{"n_layer": 13, "d_model": 192, "n_head": 3, "n_kv_head": 3, "head_dim": 64, "d_mlp": 768, "vocab_size": 8192, "activation": "gelu", "norm": "layernorm", "norm_place": "pre", "norm_eps": 1e-06, "positions": "rope", "rope_base": 10800.0, "rope_fraction": 0.5, "qk_norm": false, "attn_scale": 0.125, "bias": "all", "tie_embeddings": false, "parallel_block": true, "init": "normal", "init_std_qkv": 0.035, "init_std_o": 0.00686, "init_std_up": 0.035, "init_std_down": 0.00686, "optimizer": "soap_variant", "lr": 0.00647, "beta1": 0.95, "beta2": 0.99, "weight_decay": 0.12, "lr_head": 0.0129, "grad_clip": 0.5, "warmup_steps": 200, "schedule": "wsd", "decay_fraction": 0.813, "decay_shape": "pow", "final_lr_fraction": 0.1, "batch_tokens": 131072, "seq_len": 512, "doc_mask": true, "train_tokens": 496200000, "steps": 3786, "dataset": "wikipedia_en"}
Each number is 128 + 24 x the weight over the matrix's rms, rounded and kept within 0 to 255. Layers, rows and columns count from 0. Numbers have three digits each.

# layer 9 MLP up, 768x192, rms 0.148, rows 41-147, columns 64-127
121113159074149113086164134147088118107093137139147137091165090124158126119103057053128160098084107071158112147118111088108133109143135153111116108170118124119148130128114121090066124147133132
102106169119129157164126083110143108136130131126106126121123139116145150100142090171115101147115143113106138179130125119101114173122124157133082098134141156148085183091141108148142115133127113
123146111117164128106142146119152098150097190146127128083079125076098152131121120142105133157095110085152117132143088164130133128156147142125140160149172149172122129109096138174107144152133117
137120109120114140105158112144177124164148149133130123116109122104159083158109185075142119136112105116118127129136145123139138139136172113109155138147070141153116090077139142111111134135071112
089144165125149145160153128113152119135110120123110111115131159147146101124125129104133135139130095141141167155157123115062114178142126160113115102149162116110156160132157116113138099128100149
143131134102141155104114091113095112122113160115109116145125169098137087095093137111160120124119128107131128123124124118135139073111155139088125098089109133085109138100113135134136119122144129
114140126079150096091098121113144103134157078132151127146060152158160111136128122145146139114145132084169138098180142158133097113176128105087112111093123094180093133128087116136167134165147091
116151142120156104118146121143115122146149116130163156112125133105096114125124124143124107109149091098167143114099133170115145136100100136181106146120132082134100138133150118101078145132129097
118120113104130135134132124102083148130100154138141095127141124116127164145147085123136140162116060130091138131148160175161124113117109109097127177162164125145110109164147149147147148154090159
166158152130169097114120107176132160131097139101089097126140121152075127106099141165140121153138095141136117140100130145115117157152150168112098144148121127132066079130161138138136129145117106
140140115127146144137158166127113143141148151102102138144138161131142106094161109126149143138158093138129144158101142158130108121181107135137091115159148149122160120109107138096147126147134126
114142205166181144085157106118115109161132133130135123123148164125113106142124132122141142163160165145154163147145108128153129189152102150131140120138172126136148122183144186124120169122114143
118110140137121104134162113146124119132118117138116115129146145136161131151130136153060165127125148146149131105150128091104112130102113164096150181115130154101107143141132130130129134153183125
143133111135102146129109129129120153147102173134150156142168146083123104134101151137102114103143127119124114129152128135156149127100117137158129168108163147117164125133091133117139160144106127
169152127122140172126103079095114158130107151127075170044139150108152098126107138146127132150131167106114108119110154157101125086118151131134172168159125100156132067137112167170133176205169123
157138177137137106141133116164106119142175153119098150146112091124162130140114122124156123109145153143141072130167127127127124084139103152119135095141137099154087106124115112164126152157115111
106162094099110144116079101160117095130116137128116142152133131114112130152129126083107100115117101145118101135115138152119143095097151092111111128104139153107123128144089146161175109123123113
107125142112132088092116173149136091143124188122101177107131143131117164129144146134138105137082165126109104130162141122148107128125157119125164118113086113129117125155105103126132134108118152
090119161118125135169173097104105145135143094111112119109091156110072128118130134117107126094120124114101110171176127120163125147146153154135117151127178124103115147155146131133108082121094120
133119127135109165129132167140104158147079163139135178106117161119156106114110135111113153101138123129119130134122165102159139094140117115146123135127161167169149138132140133156146167140100129
081113126083149151158143121148101145136103108137134145174105118120159104158108103151121116066120144159118121102149135111178162141146111156118124166167161163107133122130139116181150162151089130
121187123124087105108132052122116149122168164111144102131083160147150117116118110153080179126107110087118155117149117152184139126144091141151140112159100152059103126117093119151115110092124123
110126104117171117113139086152150105094161140134187127129135130091092088131125144152163143123096165122122154187122177118127116139120142135142089114109127141106154126119113159117113143122154160
072139121136118168096106127163103077138114156168162135135100090144162125090161121152104140088140192111146091123077126127109158186109132124140155122158156135103117153160142115098125121074106152
167122138097126157160150094115158106151142134138124158153115091131095109136129211138156114123102106072127150132174167140146138103150123131089141121132129151135108118137130147126127084092151098
120146079116128088087093116108117134102144095128103110116117168058173094146102123139144147132122113098098112141142138119086124126177098152101109124147140126152081139172075111127136080130115098
142169139130141192138150151137135133160148078160116147166151095151133140133129112141109147104145105102154090159125084095160093129145124098145104179168136138157153109154120099137142171141123134
132137136126086151124121080101135118127153107126149126135172120118092123100088106125128088163122154111130133133099104158100113093135120136096136081142103175144114163123079136131087158184125118
113119172103116149140124127148132135120080112125115140129132135121160122126135140120106162099122155119137121124118147173138107130108159097149169138144122091125118081128132144133124187133082168
147098132126105100154128129150130124131087117141138129127112173110157100128136120100110138131101136074134177149177106121117085156125092133126137143123167053145120084148103110168147160133101091
116145121110120163169110145128118147130114118115148156093161129141155156144184115157143124132098137149128137153090166107166081094114124088139130114137116145141082118127138121126111158119126150
107112131106160148129147083116143118174087076131132117170156097100139144114125098155112136141126153093156115109105152135159108099180105157105111155124120116115141098125102142112095154101139084
120162095119115137108106124156188110125112108121113109119135158127170064134114102131123138127090164127110115130118109113147125133113103086156128109118093157140129115121125110131163084117127084
155138125076110121117157129129133138141099127123105137143100158150139151112124099116175122095137095118124104169133167136065111161169116165174145143132163170107108145125051134122108161080100123
129177159114101132097159191113079160123159138096105144135140135143094151153092158138128068122128118158125122158138132135130155151172150102150118110124136141129076157134119135128093154157140130
170156132137122136098159121141109114104151158139121104116143125151132109145106127115172129144111187137100134096161137137140157086146112125178167165122153122132128089142138160186128135119148117
162173106112086146111153102124139143154097185109163112066144103115107120110175130084130138091114116136101099141100096111105124133123163173129130116137165129169135118109152156117118117155139161
094126143120155154118150157173164148100097117144149141170152114146159113150115149104108157120145170188128144117144140113132111126159095129091122110164181149114101084161118074127102082136116141
133135132129147127103107133171130129085086134134141187128149135136148108154103129114148146099112164150115137131146101130152117131100150161094105111145164147158140109127115147144181105128147121
139091158125112103120100148111095115100127124108155103158148119163112125134084176105134121132130106175104201119137157123143122138160121117173129133157135126176117140109128137106087174131145150
137118121059155100113145103104107144164110100094133086083136131109105086067068149108086095161120121124118156137156148141162131153155124085108087145107166101138124174119159135103138126117105126
118113129142115106155136140139147120178090140135151109136148105137084136143132140108116164136098106116149160142137116130109136103112112123089156139057125104116118141117138104112127124125157162
147110141136136130151156120105135110159125108101152117106128145152126096150099111146125120127162123155147127142142149125149100142124120153133130109131082120150109098115130146118080148123156077
122114133152106087157166121156151120121120144139105140174137149138107131148140115138139143142138123111132119126139114138169149149143139153158183134136118121080144156091120152053103146141127111
108135142091125074114113092076157112108076145113108141108125107101128134172158147128168128126139153109104162132117155128138109098183153146159116170125091160118128123158087112094131108143092092
072148142139113129112093129109107144155182077071132097108060101138152098128125134102116091106117148128172147134166129087083129085117150142115150166116110083104057132170119126139127162107112090
187138140145149128086098158145106118171092137111136154143125123155109140088124175120164129093130142173120134085165099103130157169088119102124116137110146140137102177149159143127131150177127147
134153140133082109099053111129117155173145102158188143110155132111101117108119090130137107103125138139150092149119149155143147117159124095104091112128133130140133104144147158133109122070113171
156178135117146110104123135123172133100119137125118138114140150134137122106113060138121114134140161110132126175058114119137113147126106113072129180101097193144161105111118116123138131102111114
117105139085132091107142153112088105094141130120107086110107122159128126133137097142084113081130106086096112135108168116157118108138141127104140117143131136119162109161117113154120090140108108
118148153126130079102112096120095064133111110108143156144145134130109115089147139114116122127140142115116127096131159122154123136114134146092132133146151144123102144117128165108120150136154107
099132138136117088114120121133112108139154097178152155158129145171121109143157140139129140138164117154167137093171144161167101120112172137152151122139125145097139175158077150120121109147108135
148133116128144105134159139112115135103135105132126143121141102129095107131129091098113161170103095133127141133101098126119138130165119125149121142117142137167126145162128081127155156091122084
127101119129154129120135138100131130092116129131094144161062155146133189169127171097134113131137130169103110041127117130120147115112147135125134092187120109129136121155118119111139103133172101
146129126076137138122122108122140160142080144104132121110104112125139118128144084115111071065132129074140142115083129135132115143117115102129101138156110155141102125133116139118159141155099161
117119122174113146123117122158153174171125138132115114120139140129158147177091135136133129109096139139151126153162133158189122109176157103137168110116146123132101157092173098101171152105124144
137162112140125114128148108127173116156099139097113111151119189152134090132153095129108178128123161118112131128124109138148137124127128142081126129107138118083124144070155115160136111138104115
158148115079147105122192174155085144117146154123173112127107115162130081091085107139173115107123137131127148134066142136143087119088114099151174120131154130127085108150093156121116125120116134
128091110120137116103156098088132115164129174131160096152157078157122122120103130162108150123094135097184124108116172126144129110120098107118106135128127158131111128135130164123100173147143106
106061154153116128144164146143107110139161074128111134148124162186164121094124149107130095163142151127141132150115089149144109096130141134134151102123131149162136147151137155139124182153182164
139159176098080099138134155166105135122140131147148143140143104109141146131151128097112132163114135156107186111185113130105101146077159135134145090157133132113140149147127148147163117151114130
100174122138106121135125117077172140115112143101113098101113146112121105079138166127149131135154097133142126134119100126133146124121108109150121162129152090137136144185131075122146144156135136
150132147096133132114124199106099022147115094101114106145122085133134091096115096121127144129129125135171140081157132100128152152119157099105156143138083096101115127065171093179139120160115160
109128156104144139116124158094121116136130152149117147118163168128110108148138119120138087143122162103141151128116169137122095115152181091120125111140126124098104132133068094127162116151155123
132163127097092131144099113109102132156119104078100167151113133173159156161165138104112145102136110134138148129136139130166137112095124147161143129142120147135146125137144149170133141130118105
141162126137145117110139124097129134147095127122138143088089128128151092102118090096156101121134082141129086106136140140095111157113123164113131111130121163118136160113147111121140121100135119
120122099112113130108113119096110106074065162119163133123099132147134111135136102174128155149146135129146146177163108131113186134107103136095114151097118138137123149179131129152126120127119122
113190155107148108133105073106166091131137179089082143141115129121174121136107143162115121157150126147097120155180188128153156141139120156158100168110131135064178129096115152129115148134110160
119145156126148123188172129118157115135151170161158139147122125105116127148139141166149140122164138146155092122139132126096142164128138144142173158146129129156176157119120101109139127119145119
150123104120103108121138142131098115139112115179116137130175178101126134125114119097165112112140164105128105128111195095151164163160129105155097111148136183116117102137150116102199163124139131
151131132137110122143144130145122079105127119121101115139113152129111100138091120099137121143132107118133124101108124098145097131161111127095125099099145118098127152120114117098152127136134115
141143145129133131129091123124158112182135124121128141144113120152160112138107129135149149174071173106119124164129116139094086132103111151158113145127151148117128165142108140144120143128160155
130118106103095082082131111128153139102113140147146169095085105141149152105120150120120134142126108155161180145133134109120120133112119094131161129162102148116157146124132108104139130137084128
178093098125129113127100090145150140124103105088116088150149099157111140090091112143116094096151172129156098117173121127145102149165133149121128136155145104130068132081128140113116147102139112
123135135092103116126158129166119129116130118117123167143124121176133103102113121192113082133121152108095163132153104141147123109123112106131159153111144156100158112109115080129142106111167106
145124145128122138142099143099107136077118171117132150164121108146152135127115119161110175129128113156129138153096180124123128147131109157134161175119136128131149145118117150140120082131084127
090125083147143117109130099122138139100130130122120112181117115147142103127116097116142124134106176167127142126144146177151135153133116134079110129124149122138090147159113114166154139167108105
149120167132112144145142162142137115147126128143139106158145124079129142127125125123144106181113160172162141121099106136165108126144124136117122131168113182136125140118132122127147136110151184
100096139118096141115111137155141120150122114124144152116162107151139129095083159135157144134110145170135127143130162151080124110139122145049136168116140115155129131106146130127091115133097090
096160111117071157082085089143110145106147102142078134109158108107144136123128099156154136118110044138134115154152138136167119136140120134121136121109096164121125135114100140141140145114123100
097145103174148093098133094123137103154119106136137131112106107137133132123150108134108103116134120172121183091116104109105132121129157102110154142168097160114113138151092132152069145105086142
155112081139106125097127103103125137131118120130147077142147128090106153065179155143105111087108104135112102128104136153101111092143089134101163124148114127120105136108190119152085143108112124
093104106147099082110128145141143104113142092158114131089164116116114104187107116110094103173124156140184146137136123131184152149110114117145180130163114132143096121106122090093115152123113145
134116148113116160083125152147132103122118104110079154140104149095121065119090130124106118173104098136154103090151143103102092151142134080153134124129108095158124074138140110141122170125167132
120101121101139133121069154094123141157141160137130179169101106125115116140132122131163087070119141103091115105159094092137092191147123171143098138089111118130122117132117087143174132140120095
118113125105096130114184105158110132136136142138161134162089114152103147137103139131126100135107128123161109161121117109139167151093167101126102139132166137141087123140128114137115115118132097
131141129145150149141093187147142138111141129091120153111099117111142111156133133097141145130109109162098115124100107112115117129167095136148143093105175130122152126123149135117156140116125120
153138127107155103099154126134128184141137087116106108112176116112120108174137081149152108143134121125186128144153130097178135097148102166099119135121141137124107093108125139158149100128144107
075121166112101164110122123154114171109110184103104133095118105100142160105124085137139116147140163134122119119110141086129119167128102135123098166111146136141097143140157145145148140168112143
145070142109107068113152148096109115142105114102113121114147102140071157149153141161067113127171142132141163082129113092112125148119091108128124128114110121150172132096136157174116113062079085
082147115124106122152180140100128116152090152154110130105115073154110145144112134104153144170144081131116144105116113147129117116153111098106107127166119133118137170134136149145132133110134152
072145142116174093100137147148127129103134136126123127148116111128080138124160140112130082166148111111135119159122122140114132157124199125123159134135083179116136092110129152124181081110108164
113120109111093051108102151114147157126124114101088119123134128145096137165143133150107140109153128141126117128136130115130116107104139115140146125124138149156134144124159141148119160174079088
130123099136172123142159112141109184152097135122152159164153126127091105116149165145151129100133129192145109142172106094089123144112094142137148096150167141161134078161133124144123145100154130
127106137125136113065114077146125123065122167144127113164109118133122103143145120141092165132135130167109119155119089135156112138099110104107136118107148177152163123138140130113155119100096167
089102123155104146097141119127124098091094145132149109184131093144133157127129179126150113147062116088132092171114123106119132104120111132153098121127091121137111118097116127133111096124152144
155109137122103129103108118132093167116119141133131117134124107166099118114133134093097087160147149160112118108159114176126139130131136168191117124109133096127149164137147130184101122152103088
084144109062145120142186121147097126116080181127124108125132150142146135137095130131160110158136144111156174095081118158139123118113141097122171150107145109123114152177134148126144080171088072
161120071086114116132146091085145142127123098103083114118097111137133151101121134136126129135080135129121174153128100152117096126165113146116104175143074183169163142128174131130090165133147139
127128139093070120149145100096127121077166147117113135136063122113162146122103143121121099116141106133116144120142129126179137149091119171120102144121126156097121112137147056122142148151116103
109115115155113131124098123147136102136180161141129120139162097126109127158089158116145111107085118106143139137163101111118123131130104144124125130157117111129113146127124151131135126124128117
149084098089160162093151170171140130120112130101126117134113152145085157087156132109130116127104135128107120099114147164105149162163158146114120123148099131107141138159164086076128132100081169
140148111105151149131111143094104106111079159105150121095077125160132095125124150109097152146122157139121151150083154158171107134103147117132102095157138119137086135119096099123133110081122114
138145147104126127114158170140084098150141129147143175151086113134114117106151139113146122155155112116175114141151110096117163113107122130105129108093122153137126129134138122106148137194118129
116149099104129134133168093135133101136119130112099176144150145137139148087135116104104116093164086206102101130155097085164175152116146110098131137159143144140083146115115122172126159121083146
109152111123097091115119169143153078158123151136126157104166116114126141078146116124122141143076104141090154113129128100153144125109204064141103161125127131119102185103122142191111102121125168
096145092142122122163140140172108108133096108177098146116124142163096154122118108122142122137133120120122133137102167199144132120155153098106125097139187126154111157123144106103130136153116107
# layer 9 MLP down (transposed), 768x192, rms 0.161, rows 41-147, columns 64-127
094076126136132130147126076130115121105133145069109107153119161113156166085111083153143142094130082096099131071107135094091070111130110115139162115164156120112137113153149125195093143090115120
146130126090154125127105103133139122117144144119159162134123128127150082146111172121136191123188145140132110118133123127132146110145108142119145122125153105139140158118144165115102106157138132
140093122110174163133122118120138122084146107145099104113104148129096155103144123126120107158166140127163144099113097136156062094090164106129128100110094123120102124102155126133130140114154150
125120123151117136168141168114137100191112113162152104127123130142110117142159100113092143164143134147149128151159165101124155112082124147137096166134132160104162149121097114134079120120119128
099107125080083151144104113153090163102164123163157069175132146111101118139111121159117114090103168135176153119131151139165159130158127094094096112137104139127153159118102122069115090151147105
096126143148160150161093094096153118093113120150120130154123128066124108141086175098103175151125100146134113133133122140157119123133149131097131134115127139137153158136112160125140151134099135
158080118132072104111125107161115116190130118158076086133134127127163080117114142181112160115083118108175127132104141134118149145145139136120143163152150153155149130122119149142103123149135095
145159128114117135126110093131126147149129153110120163146168154207155155127125133127124159134117163173107146170141111110167135160132155153106140120139161131099119163146120116163122105147096132
139139129119149138107116111127126093093148161110087133142128150113119152146151173093159137118119123127143085129099145129111140105115133078163139081131158149095149110088162095173147112082156104
134160109127067147133127161109173152085093125104091109127161166120099133167163146081155101119100102184172122159159088124127102154146126153122154172131207127137170127135164101137106103112173143
103117110096127158141105142142139145110132116128112146123158145125157108149174132135104119135093176116149142124145133108092132108099139132102134136123121137162110156128140088127115147114097137
114151092079125129152095137109142132113149114128113164121108103126134173154164177123115125104101123121107120128104110095111121072115115140138129158126092132107129158106155099147152121138159153
126107157104145146149092140111111160129132133134121119140131124114118088100151093103162089092108135107098124158097166160129169181141157093151153074121151084110157094144132094125107116124135111
101114156127150137088127092109160128096116100139120101146153131100120129163103099099141110191072093127158139125125142122109082123165141113140097091107120154136112119110141147130108110104108138
126152113166162121125152118111129132123123154080136149074125119130126090124120113134125162114135167154143127156157104100127113080135152139097134097137147110142156153170085121091153167149136128
104127122126145101079093157108155095132075154127113134074145135132108100119110126140130113110137153138101115105035139126133066123116168145138116096081097119095095109155122133091156144100157160
108121138119114100142159129143127170121134147144142130119160114169132155122145118156145131122080118138081125053126103080147084096180115140137129093160090132142129075128140103076104143135128118
104128185129150146119093143114189092163135107107150134168089090120132120120108151166124131085135149160117071128104084086119100143125107097146084136140149087127127172077101135090131125124106128
139114137136135142106107150149145131124125156133129114138186142129118103135126181187122133122141146114154110093133137076114133109121119152134153109102113084140111132116134106118096139102120168
117141141124139164147115115118146133088113136149123126130112127142113123095128126141132156141116164101073180160179099148181128156091138149142123153146154088128135142111103104127197116156148148
113129098165118131160129100125151139167106124107164134160156140126149178122146175141125115147093128116169135104143161102140174109082116126116147123139136133169160099098170126145097116140153137
151144094140145128144107078123134083104138112098123145116091107111188131146211128092157116121116119116196096111166129135167137122163133144136099136140125189111160160107114133125135103155099100
159075149175101130109119108140146140151172142093162139101139074144132155142105088091163116142168110121096140143109101081097095138138127145108078147151121119137155121151129152134142140149139111
087145150092106176103111093181113133085115164139103122107129109117102145119173128167138122124130130154122148144146121137156125114121125164148145104142143149092154132105173138123115161160121118
156135128099119129125116139150083109111143097153153136113121165125123099118116108155138099093096143118121140172097092172125092112141129123167150127143180116108160117189118109140142117112136108
113130107145137122107115122107159137125140123147115109089128094121133133151089132097128150103070130133128112111127097085116165128110103090140124129121133121158132130120105117104108104123106112
143115113137166167134152173139158114110132109133144112157155130095139116121128182145140094134111137173127105142110127124154146081139145155124139093081139127149144127087121129144102133104147126
101113110109159104125167158123099112134130153105092130118113127166104086156153170126129092089127102135099111156149171126129150142136147122186140159137150102118106139157185125143136103090129122
156116145115116135098110140139130108174162141139132109105137140120125127095099174142145138113120160108149150139168103109129129122141109154164085092148136113101140147138111137145104121161172105
098131152107139146096139166103108131135127109128132153167140126082128180119087126127125108096122107181087097108116138152101145141154127141111129141104101164137152130133140131117145102169145161
112167133140131137163112059129117132128143116121113088193095131139129128155093126124088157153059125135145128119124103137122150145137125161131101138128139090106138174136123126120151087122166092
118138146122117195136149114096163111177127130121114131106132162127104172119126159086150154169109113105121138134139150122132107175099132123144114089086129120112160119182151163109130123160100118
118154084111109146182129142150117163172114134129104154106140199153102091160115143118162180144117133147087133062124149149149155174156159174145160123109145124083096164109127152111101086134133152
105112076132111117135158157161136122138169105159095098093101180093107131101088142156159121136133130156158132160174118140123146127151147111164156174084122135118157124114074134098146145118115172
108141148137134131153164159102115120120126122119108100171122128125172110080096161164081133164123143118116144126136144133168103131151147166183132140107095169142147135118123120116151122067142139
141122110113134124184127178100127136130096128134122153122156138147126148107109130158160121130167148128092119091148099117106099129180146134127146088119136096141151133131132114099155112132148125
113156109129147126162121094087175109103129169123085124094138112112162132173120153116095123091126144129099146168127101114100134142103167148116139086129095067143150097135186146134100105168166179
105087150139130079106136126103079128177120195067119110104170122126108120126087097071120134113142116130107104117073126139104132137143138095175138133159157153164143115141127169129126131109156107
087100108137124090115128125114174159138106117122137126140113132108099132099147085098153119129135125142148129100104145137095164130131130067153121150118092136158111123127150111117076104137108128
100144124143110137144151134138158134130126120150123159132118152121095170117132076099127171144124166141136153128144112139147108147130203159120160090111102132113100077128142157074129121118180148
144129123110136118099077114123136128115170141114153131128138134138152111133114148142157120132138141092140141124097087150137127122155134114150171124128150131161125126152140101141152148119100120
091146112152121136157131079121144136113091125119152136108179175132109142114084147085132155156117159116111140121159081155104118116128136168169108121135127154131190161112087139105148137144122167
123130159154118137144105106142092169126143146126145112147119136108115163132080087101121132185092155121117103122092114126115144144127135094112125163167104153091143091101123162136134112097133063
169122158127151191102114163152107175151053137122144115156129135135127127107082115123144122091145140121116120155067152122144120164137140128164084123142132095115139091131132139149143110108117158
146096121136124106135090142122090110078111175095151103121145110099126140147128123120120133119181139152129110142125126162157116130121158137121115090137111140123109125150119111193123155147121149
131152102153123112109137131104092156127179098128125189137103127110109158126163127116157095149087138108116125120112131140114095075151113088104120108128100141098156109121163180117112126074111151
140116120137105161150145124138143096129138138147153156143134138120148114128165131139128119122096123114158129154126147120103102108101103177148148062119117105117075132154068106146143128145151137
113160108123182185149140092116111134140160087132185139133147139153084100112117130160173102087100108139152114144119101185123156178120078096105111098172126156144144135155124133140189108098114125
098169152147128145140140134127112180142110165155137149125165137112120147137113136115130149148106129084140158132184104081121144131103152142149131129066094145111158111144112059109119141158079124
102135131130127119143146065140146122123133133127122118124159141119126132126147135117133143156140126154165170095142120122148111172131135124120143124144103125097112127132107125091151122131156152
136141139093102150133133110097133151132150146108114120126138128132134178143108128142110139109088134134114097120152119146135101108129123094103144159157117135131102132144112109108149128147151134
134139128138120123130149138101140162134135145094087107104114120077167149131132148109141100091117150090115136130100114115129141117143117099101140158148113138164143168138156087168105143133089123
129132105149114125149127134183151108153120147124121125137106117124146106134142149126145125127144154102087083097127142143119122093151174099152142156146099122117115099056128163172091151166140119
128128163152187150145140129123144127080110145123131130126116151110095118101097093117111094088107125122167129139128172128095121124119094119097142073113141118178141106141102129139153130135154142
122112136109140136120141157147174120145164171144129136109108111090119104131095130158119149102090123098149129147166125126139169093110139167128094174126150157143109137119088118087115133166121086
131143126166147133144150125167140147131093104147183186152097144111091136145133107106108156174184123187117139165109127116118084150136126171145147115123148116104094134098104130126104119129100147
126132159142147089117141094131132179132063107097145124112113123150091101113130189123181125162112139047085130116103102110144109163155100134148151138113141100114143133121118104150141099101143169
171085132127140141106105137131131118133147143140089157132131107120124069128096220082123121154113135148111151135051104127121118125112176178141156129123098132164156123110123147157129110136117104
133145147122107148092129150120103112108106135109103130123098148090144132112163112128128118174154105109148155119125137130137127133137168117149120183067147106108103127142121122130108172109121155
163127154117160131114103106097134106120145147138173106124098130124125138134080153105173116146140129163100081096128153115118143124099108091157130098091166162109153119134087133178200128094116100
122102123096165163093134086155155107129123115122133137095113124155148116153087133130104084105143136147149132143121163097117093107124121115129162108125112098120141136133101130144148138082123138
139116117125131152134124110146116111141132091088117108110142090133131153149141134119120093059151130137111126136093152115129129148131133163095146137138123174125132155088097144184132123098128141
163190136086202151142121165140145130162120146126121096169169125087088142057098142176090041126171176163132132128101101125073150090113161101141140092108118113122096133079195146206147143136139178
149114109131131114083110114156149125145163137144115147132113113128123144152092120108124130140073183124107152149082174120177093115071110151141141142138171107145114090144102121123123124156164126
105127162087146170127126096157173089116135069157135150117122157136174124114142149125112152118088113125150112158079138130123129096147122141154132101138139118112132124125119119132145153100155101
102107148095127121121104125135125112129134136113121150200123133144116138149144101111121120120104122109116122128119087119163127119143166138131138148100126124131134102119119118126085112126120127
113108144110106183092113142146101154107117120155150095107106155153123148116128115165124092097108125126182148135134109130095143146124142105089139150111143141148150131084144133097137139136072134
122118095134107182138196137198165114150107136118097071162079103125127128134158196098107087140092100137172120141084113173067094115116129135143125143129123140134156090124142166118038107127102171
116142128148146102127174171112148158131105115120119102160173142138113131128161141119108131155177109111107143134104141132095131110161101127156117116141134166141093135115147162169112122154152121
167132127148143119120146117103114117108161151121132137151152108113141156197150137126110131154118120074139130150093143159157156099107115180099123111100103167133143135110152129092126118161142138
175172126125128115116101110086142129124128101111132150153113127162116132133124097136127117130132111195146127164140127150145124132136112148150128120144122145120099130173119125145128110127131118
152142125127136129129154152117083136087104159113132112154153149133128171121155117115146087112192139207128097142089158105177127071172117075092117128140118083120115072079128090124169129109162107
117118126152128118162138081125110116091130127074098147153109116123162165147146125119149112114137154097149103099110124201156118111157115205126157161175086131121121130144145138122125120141139150
155103142127174142107139132136159125116130128140123134132090146118158106160122141127126147136185115125100189149124081132143132136107131135170127138121088157102144103120115160113118141159136112
156093108125122122122118115127098128146137125155126136121132093110124130140135115134116131102139125114121121083078138102140103128093138065093114088123123135147131109121121114121123076114147091
137170113092157124126114083125118100160120119161168144143166118130148122138143138128135104123057144139142163155147132119111172105126142162148104112101088163139123151127140094141079151124177128
161136099127119118143138129132116096132108123135137142097133152122115112131119188110108116127137137104140131123154126102131129105148100108132151153117110137150129099101128120085114072126153101
136155096157156139144143100127149171123112138138108107131136152106142132115137128141095152143116167111100101115119145150155121144112136152140109127066132112095092136164150140129092152121161133
140144093089141129111156169130163182121113106160113102088143149100110182100151149130122109158144097144123111166133181125156105128107105092113123095096067167146107123089139121111114108175113152
157151113151114168145160104136118129139105113101156071123137128125143128089170124122135167125175151139145111168108137124113127157155171107133152101162151132147114106102158103108166135131086148
101146147147095162135106160151124121046138165140118152162103139145131143118132142166125119123127151123147127109135098125102152107128138160117094155109139081138101097133121127115158119126120147
117156104151089144086122178152104146127144153109136141140146154117160116119118078126149139119140142095157098097155167080087162131174095139077109111089145129102121121116132166145128142129166093
117091108109165108149163118108173138116168162078094161113138119087105151152075136114180117120110113118116118122105119097121145120122109107131147100185127061126127108121135124135132133170146151
175116167127121135135132094100075121114096103106117100126118167146109156110110155159143120122164142146106135067134124169116147139126119123131147151140156079084175148175132123105051144105136125
144136110138137068148129113151136085168108112172144137111148109110116071119119149080136107183159123147107098151102128108125171121130128114122117088153157143115122160124111167135145099116105130
136118138133154105157106146123129096130111121118116116137173140104134137135173156115134133112145109134133143135124118104132126123080114160126133146111139079127112138134092164084119138105148130
178129120128115112132154121108143131116113132087142112148107115111134159124191132165123180130100104097190140139136133135154100143131138112152151137143129169131144158153130164125100150135151126
095133162161135140088117149131096136137130156131189128101166153073176088157130152095110118144133116136101091113163143144179143156084143170120140143188122125146108157165097101140116166149149154
127121086155150129157144154131135122126102089157123152117129196130141126131088122110125133129129126118125140123118139160144144143143121174117100145152158101155131126115108125138118140088143123
130094124111125103124115150121173124129082143117138161109144125118068166101130156138170127122144128138119117055121123104145104109119111145162150079109100170141079079117117095155157121147107119
149098127123159144124139121153075138160135143134148128105094121147085123103120168078133106142138111115133148139101152108102122131108156135114169161171112096105145111111098127128118159118142098
140150139150087149130122133115125135109147087142138136167131110074149129146121171143146107083132128144118130080140170123119139136099081126126113179125160115176123158139146070135124140142113121
125177142116102151104128144154139126094083132122144122136098143171125132119102121151129109115126116084145103150145125163105155137104157132121115125120080117077156133138124129111096134124172139
136107103091131123147108133104074119147109139122125122123142095101140168152138122130109118142141107124124090121117158128162099132113153134080104144107127156114184117180130132146102151119077101
154155105138138112172144104132152129122149124090102120148129135124102136121169150128121135163156131125114082161125155140144163123160107150130157136122090099126120117172105161108131106144137181
151171076106084121141148101121116109174142137101137139101097153113162145116125082120087166123185145134104128119142131133152121128082150131126125085162111125121101108130140127162103163161128146
134161113159161135134171134117133145149163159138113145089148162092164149115116079133114147100213105110142139114094089165120123124096147161161116091116119135131105153118109089105185121098102136
161160144135105139109107165130099153172182112111144097111084089096139173115117085090145093151167138109133137151128133113138139086059084115115127154108153181097116091075167116166134110162145125
115164142104105133119088137122151119093143119116065144137119173136107166113074142084107106112117138100139120149165131179166137176148112153125145164127120123146102200137126133143153146120110138
108133110105098151111161101106135122155151155099165118131102122090101127132078127173129151113041110139103149108134109143180113105109118131162095156094168133102056145140108101109169123177152139
147125136117130139086086129073103105081124131077126155098151151114135141107185142141164146108131168122160143140106117131088116111123109103132105127125189075124154108138099128151145173093119133
133139103094144133145117128090107093140163097089131175107099151087150150105106143118130121128151166150116103123132108099149118123099113167142127140137111149127146165156094118101086147103123135
140116092139085118143149135100097150134163179118072122106146124080105148142106112109100139115141140135131161142115152109120140103105103151125095131119147124109115131121164145114113169137177145
129114136103143149138120081144129140094130097135117110136078129130112134080148111121122152114125136140098121176138144161111168132181119123094122148068142166141121120125132111130143119153130145
136129148175131130152129151145130166134101092125106095097111115174145152128153129102172150144136128084135119118109126145113146139126132143121140127136136139147146157151099132064092151085113152
161097108126095182167134101110122121111149131179139143151138144140116130121131121107140120124139141135092148109116144163126130100110118108137124135101139147144134107128156143098136128123149151
146132133144167154115116072139111127145125100106088106148089090115108093109137120110124130171108130103122126118103090137110095179134146092116126140128160124095172112120138128110135140161114156